Weights of a small GPT-style language model, trained from scratch on English Wikipedia.
Size: 15 layers, width 384, 12 heads of 32 (3 for keys and values), MLP 1024 SwiGLU, vocabulary 4096, 26.4M parameters.
Each number is 50 + 15 x the weight over its row's rms, rounded and kept within 0 to 99. Layers, rows and columns count from 0. The size before them is the row's rms in percent of the matrix's.

# layer 6 MLP gate, 1024x384, rms 0.11, rows 790-806, columns 0-63
091:50 49 87 44 48 45 44 37 35 36 58 62 68 67 51 47 47 48 45 68 35 63 71 41 60 60 55 67 74 48 74 37 73 23 41 40 47 37 59 34 56 42 48 31 69 13 57 56 81 47 44 44 50 74 67 40 74 43 58 39 54 41 38 73
100:49 43 37 48 59 57 64 29 60 45 26 50 32 33 59 57 53 45 60 56 59 40 36 42 86 58 35 42 41 50 21 23 29 49 39 66 46 59 33 40 61 39 58 65 70 16 64 40 70 34 41 46 65 60 50 32 49 45 47 34 69 54 29 58
097:03 36 39 46 54 55 34 53 32 52 45 57 65 57 47 55 54 42 54 48 39 72 46 29 42 47 34 54 53 44 28 79 37 40 21 55 56 47 70 51 58 46 33 43 49 37 54 56 57 42 68 56 54 31 48 52 66 49 69 81 30 63 56 26
099:60 62 18 40 56 58 30 43 48 56 34 50 37 59 61 59 36 53 37 63 54 38 42 00 71 67 38 59 79 33 56 47 51 49 46 45 40 59 35 33 66 35 67 44 21 38 68 59 71 57 66 29 43 36 52 70 44 34 55 70 55 44 47 46
095:69 51 62 43 74 46 23 34 47 45 55 43 45 23 29 51 29 76 58 49 50 55 51 62 45 48 57 55 43 51 62 61 50 30 36 34 68 38 37 60 23 64 30 32 33 48 84 30 38 52 43 45 76 76 38 46 40 77 59 44 49 34 63 43
100:48 40 70 57 47 71 88 50 28 37 52 42 62 61 73 43 38 24 54 38 62 44 56 51 69 53 28 65 33 45 83 41 48 59 68 72 62 33 43 49 48 53 61 44 38 37 60 40 45 42 46 83 27 60 59 58 28 41 37 31 47 51 92 68
107:64 42 31 59 56 42 62 35 45 42 64 55 50 69 43 79 78 75 28 46 40 50 36 54 78 28 41 71 47 45 42 58 67 55 39 54 62 45 66 29 38 74 41 45 63 58 29 50 35 63 43 42 72 42 57 71 73 49 41 61 55 27 90 58
097:68 26 35 41 64 18 43 43 61 65 24 63 74 49 26 74 25 55 54 60 27 62 33 50 52 32 36 44 68 45 56 27 40 48 52 47 30 54 58 51 29 57 42 55 26 60 53 44 67 55 27 65 68 33 36 50 61 55 57 79 52 72 43 70
110:33 51 45 53 53 55 44 55 52 48 53 49 46 51 45 59 37 58 47 50 45 49 47 79 85 55 31 55 25 31 42 53 35 79 21 72 59 56 36 51 60 29 52 31 72 61 30 50 76 46 39 43 39 64 35 59 46 51 31 29 51 34 69 82
097:29 02 55 61 17 41 35 52 77 41 46 47 45 44 42 67 42 57 57 46 16 83 40 22 49 32 60 68 32 42 55 55 58 27 70 50 42 49 61 60 62 83 64 52 71 56 63 53 58 28 31 45 36 59 46 37 49 90 71 27 61 46 73 46
105:36 49 52 65 57 64 60 85 13 51 33 69 58 49 56 54 37 36 44 34 45 23 52 71 46 28 36 30 42 40 48 56 62 35 36 79 28 39 50 64 47 45 37 71 42 61 42 47 36 68 42 63 43 60 59 41 42 58 37 36 44 34 63 37
102:68 54 44 56 35 78 40 45 14 54 26 51 48 30 52 61 47 37 36 59 40 51 32 47 69 09 32 40 48 61 47 53 54 48 27 69 32 58 42 72 58 52 59 44 29 48 25 47 56 47 31 68 43 65 30 46 61 60 70 31 44 25 58 46
102:72 47 81 50 37 54 34 58 64 45 66 41 35 30 66 53 10 26 39 33 55 36 56 50 48 26 73 68 49 38 41 57 49 55 42 87 99 68 64 43 39 34 52 49 38 65 38 56 61 40 60 73 69 41 56 46 52 42 48 49 60 52 54 39
101:59 60 21 45 36 46 57 54 49 74 55 39 59 47 49 80 62 57 40 49 54 44 46 63 44 50 67 24 51 37 79 80 41 76 07 41 52 69 40 93 29 48 25 53 34 64 41 23 85 59 54 59 38 65 47 54 49 69 43 51 54 53 54 36
096:54 29 36 41 37 38 52 76 62 32 26 41 76 26 40 71 45 51 53 40 44 68 32 51 55 66 60 48 16 36 61 54 44 45 40 51 47 65 41 70 47 31 40 53 49 58 33 50 48 37 62 48 63 74 44 27 44 29 68 48 69 53 52 49
105:66 43 44 39 66 59 42 37 55 64 42 53 33 38 50 78 18 41 41 55 72 44 58 39 46 24 62 59 54 42 14 39 68 32 59 54 27 51 78 39 63 41 57 59 51 29 52 57 50 72 41 44 55 51 81 39 51 33 56 34 19 38 73 63
096:55 64 64 45 50 48 43 47 67 59 65 41 72 48 44 34 64 57 16 32 61 27 13 42 24 76 50 44 69 68 52 30 48 84 58 73 45 35 50 78 63 48 39 33 34 36 29 32 53 64 58 50 28 48 31 46 49 46 81 68 37 33 54 60
# layer 6 MLP up, 1024x384, rms 0.114, rows 790-806, columns 0-63
101:63 40 53 31 44 43 59 62 50 29 44 45 32 26 52 36 58 78 41 35 43 51 37 33 38 42 10 26 50 42 58 79 48 42 46 65 39 22 71 62 62 85 51 51 62 70 41 39 67 48 24 81 52 38 79 43 63 61 50 53 57 27 53 66
096:51 58 42 59 45 48 53 53 75 66 63 51 26 67 51 48 44 55 62 54 62 56 47 60 61 56 84 45 77 51 56 50 50 38 59 48 32 55 57 31 35 37 43 79 36 35 82 35 61 51 48 60 53 61 62 46 74 62 65 19 41 29 65 38
095:34 38 60 47 49 57 32 40 46 48 54 63 38 23 65 69 46 28 36 60 26 67 48 49 33 45 94 47 51 41 51 71 36 34 72 18 47 33 49 52 79 50 41 51 48 79 40 53 27 46 59 64 64 67 44 55 53 41 27 55 57 91 50 38
094:42 43 21 41 57 78 53 52 54 40 41 48 49 91 53 38 41 53 44 57 71 59 29 51 67 57 54 29 64 29 33 52 54 83 47 46 41 38 66 78 54 26 53 50 58 44 47 63 42 71 47 39 60 31 48 55 64 37 47 69 36 43 75 57
094:51 52 32 48 53 43 39 72 64 50 55 36 46 24 38 73 54 62 47 21 48 73 55 53 57 88 40 48 43 52 48 63 46 55 42 46 59 93 56 83 59 70 61 41 45 50 55 34 34 41 42 48 31 65 59 64 36 55 74 36 37 46 70 55
094:66 44 75 51 51 25 54 30 54 45 59 61 48 40 64 67 44 20 72 56 58 40 59 66 54 81 49 20 53 52 59 29 34 74 82 66 85 72 57 46 41 21 87 42 58 57 34 57 85 46 42 60 59 49 55 53 57 51 31 45 45 66 50 39
112:58 42 58 65 62 73 37 52 25 36 21 50 30 44 57 70 66 69 64 43 66 21 45 55 52 74 24 64 59 44 53 14 55 57 53 50 27 40 32 21 41 62 58 69 46 66 25 44 50 45 45 49 28 54 51 68 68 25 77 46 52 33 39 44
099:68 47 35 47 45 29 49 67 34 64 31 50 57 45 43 45 41 61 43 65 50 66 40 31 53 53 36 48 44 47 34 72 53 40 57 42 49 42 44 42 37 46 90 62 36 56 40 21 54 43 63 32 52 80 70 33 38 49 22 78 55 48 37 57
103:52 43 58 62 57 52 49 63 57 73 36 55 17 45 48 60 44 59 46 18 80 46 51 70 77 30 50 78 46 63 74 61 57 42 34 45 59 65 35 57 43 51 66 48 74 59 44 57 54 63 60 50 56 66 36 66 62 69 33 51 40 44 59 43
098:18 45 54 45 52 28 14 43 69 38 67 45 34 44 72 61 46 48 66 70 73 62 25 63 62 46 68 35 36 27 58 67 50 19 61 53 72 52 59 35 66 62 36 55 38 56 40 34 29 43 52 41 33 39 60 36 74 52 55 51 73 62 55 70
101:40 35 75 42 54 31 26 70 44 33 52 48 70 69 34 61 46 55 43 59 18 33 55 56 58 68 48 41 57 55 56 43 59 94 46 69 61 46 34 43 49 48 63 62 40 53 56 02 57 43 39 49 26 59 40 34 41 46 42 60 39 33 61 30
101:55 51 78 48 56 60 18 76 55 47 55 43 44 55 56 30 61 60 49 63 39 89 38 23 60 42 37 57 68 43 46 62 77 45 66 24 30 68 36 54 37 63 47 30 67 79 48 44 32 18 35 64 50 59 62 46 40 60 59 39 53 51 56 67
100:36 52 41 55 53 43 72 43 46 26 55 30 39 41 15 70 53 75 43 59 44 55 65 67 58 53 52 33 53 62 46 47 56 27 39 57 29 58 68 71 66 54 46 55 41 44 42 32 50 42 05 64 47 49 72 57 24 44 52 67 54 50 55 47
101:67 54 44 45 31 63 43 62 10 51 65 41 22 36 51 47 40 58 26 41 59 53 64 28 59 34 46 56 65 88 52 57 41 53 53 49 59 75 61 48 43 60 53 48 47 51 78 50 60 39 80 42 56 20 56 49 46 62 52 43 60 65 55 35
100:46 48 27 38 83 26 47 30 44 53 54 72 40 52 64 39 39 64 45 41 40 39 62 61 63 38 53 53 51 52 69 48 85 71 84 50 51 38 54 54 63 38 63 53 50 43 51 38 45 59 54 59 68 87 53 48 58 77 74 45 49 45 23 70
100:54 64 58 58 31 41 62 40 71 52 62 63 59 60 53 51 55 25 37 52 37 17 44 45 35 42 40 58 28 38 79 57 48 46 67 53 42 46 59 54 50 34 57 43 65 28 65 37 44 42 26 83 34 21 23 46 41 57 41 54 51 63 76 68
093:51 54 36 77 36 62 35 62 52 59 42 53 06 56 34 52 47 47 60 55 48 65 66 74 41 45 64 54 37 51 72 59 42 30 62 52 50 56 68 47 57 84 65 47 35 63 59 49 65 35 65 44 55 57 53 69 44 41 13 57 51 72 67 67
# layer 6 MLP down (transposed), 1024x384, rms 0.0847, rows 790-806, columns 0-63
105:11 62 53 44 45 44 68 45 60 46 10 32 47 57 57 49 45 38 42 34 65 57 48 40 47 25 31 55 61 39 39 48 49 47 52 62 46 40 65 64 52 83 43 56 41 69 60 22 41 49 44 70 17 37 62 48 31 48 47 44 36 54 45 66
101:76 60 37 42 61 53 36 49 39 46 53 46 53 77 40 52 67 35 61 59 51 29 67 46 44 46 48 33 50 50 46 42 45 50 86 25 31 51 37 41 62 40 39 19 53 63 82 52 60 26 66 33 49 64 50 43 54 34 77 53 57 22 69 40
099:54 48 70 81 61 29 35 53 55 37 52 52 33 61 89 25 70 44 33 67 33 43 55 40 34 37 56 69 52 47 62 67 44 47 48 23 57 62 63 45 68 65 75 53 60 37 29 59 67 67 74 69 49 52 63 59 30 39 47 52 59 67 45 36
084:12 44 45 52 85 38 79 69 55 58 39 46 28 59 35 77 62 33 39 78 51 68 66 31 37 68 61 44 47 44 49 34 36 68 35 58 53 42 37 40 65 55 44 55 85 51 15 39 31 24 75 32 43 42 52 78 43 56 74 19 37 57 56 56
096:31 59 44 45 58 42 35 50 73 62 52 30 35 57 56 38 56 59 45 47 65 58 75 53 57 57 44 50 76 35 54 39 52 43 57 22 60 59 64 63 55 39 18 45 47 43 60 24 62 38 52 55 64 43 28 40 46 50 73 46 30 54 57 66
105:59 55 61 56 60 21 57 40 48 49 33 44 84 50 71 50 60 28 69 31 61 70 24 43 31 82 52 54 36 56 67 47 52 85 62 62 59 64 46 48 62 55 39 57 72 55 48 64 70 30 71 43 38 27 45 52 66 57 42 42 41 55 76 49
106:20 72 60 78 75 48 41 52 54 47 32 49 57 32 45 40 44 57 31 26 51 29 48 44 55 50 36 38 62 71 41 64 50 60 57 23 54 43 51 66 46 38 67 99 45 54 74 47 55 45 45 60 05 30 51 82 80 60 61 61 40 35 53 54
101:44 47 37 49 65 60 53 58 44 35 43 60 54 60 36 65 55 32 71 50 41 52 62 36 61 52 42 41 06 46 66 55 66 23 51 53 63 54 89 60 35 42 63 35 65 52 51 45 22 33 73 25 61 54 41 55 54 25 24 58 45 48 62 45
082:50 44 58 53 64 74 55 51 43 38 68 12 29 39 59 38 31 57 68 55 46 64 41 51 26 44 69 59 64 54 40 28 35 44 22 16 55 39 62 66 46 42 68 50 61 43 59 67 57 43 62 67 44 52 30 43 50 72 63 48 60 61 21 37
100:43 42 44 41 57 69 54 18 61 41 50 72 50 51 64 50 37 45 17 25 53 10 28 43 59 50 61 31 72 43 72 66 54 34 62 41 47 38 73 51 62 41 59 33 32 57 55 41 47 59 48 36 43 38 76 61 53 68 34 57 50 45 56 45
099:65 59 54 64 39 46 55 37 26 27 41 61 67 55 63 47 71 57 73 47 39 49 69 48 39 31 58 65 59 72 37 62 43 38 50 89 60 60 40 41 40 41 50 61 46 36 69 11 58 45 50 68 79 45 59 84 32 34 23 39 24 50 40 49
097:72 55 41 43 63 52 27 48 65 35 43 27 67 47 66 34 72 46 62 51 44 41 33 48 59 74 55 55 37 60 63 27 65 49 53 60 39 62 32 46 55 50 70 63 36 69 33 64 31 71 34 24 63 43 54 41 72 53 47 63 42 27 46 41
101:71 39 58 29 35 57 48 76 77 12 67 19 34 38 46 42 18 64 35 48 63 33 68 58 50 39 72 58 35 56 27 51 45 50 55 49 66 45 54 53 38 43 41 35 39 84 36 61 61 65 51 57 55 60 61 37 58 48 76 61 50 37 26 40
100:46 25 65 59 63 60 54 52 42 66 45 35 30 55 34 50 62 30 37 33 38 39 72 29 31 25 42 54 41 50 64 61 35 69 53 48 44 61 22 41 47 43 73 55 69 57 46 30 52 58 86 75 49 41 54 32 28 45 48 58 21 46 58 55
102:34 57 37 42 56 35 55 41 84 49 48 51 71 51 85 78 53 41 22 71 40 60 42 57 54 45 62 63 37 48 62 89 53 48 74 46 32 64 46 49 70 35 53 15 48 78 50 56 50 57 34 22 47 75 79 45 26 72 39 60 59 38 29 61
103:53 45 61 63 61 33 19 53 30 50 54 46 39 51 52 60 44 42 33 48 78 52 68 39 45 91 50 35 73 43 25 48 47 47 62 72 48 59 61 48 35 52 60 53 52 21 29 46 50 37 46 63 54 32 49 29 57 41 67 68 65 60 61 37
091:11 56 59 34 77 48 36 39 66 59 70 59 72 61 38 72 64 21 28 33 53 21 54 52 24 61 63 50 47 54 51 63 41 70 45 45 72 45 45 62 63 42 39 26 34 54 72 28 41 60 63 79 64 23 22 57 64 74 43 34 36 45 71 59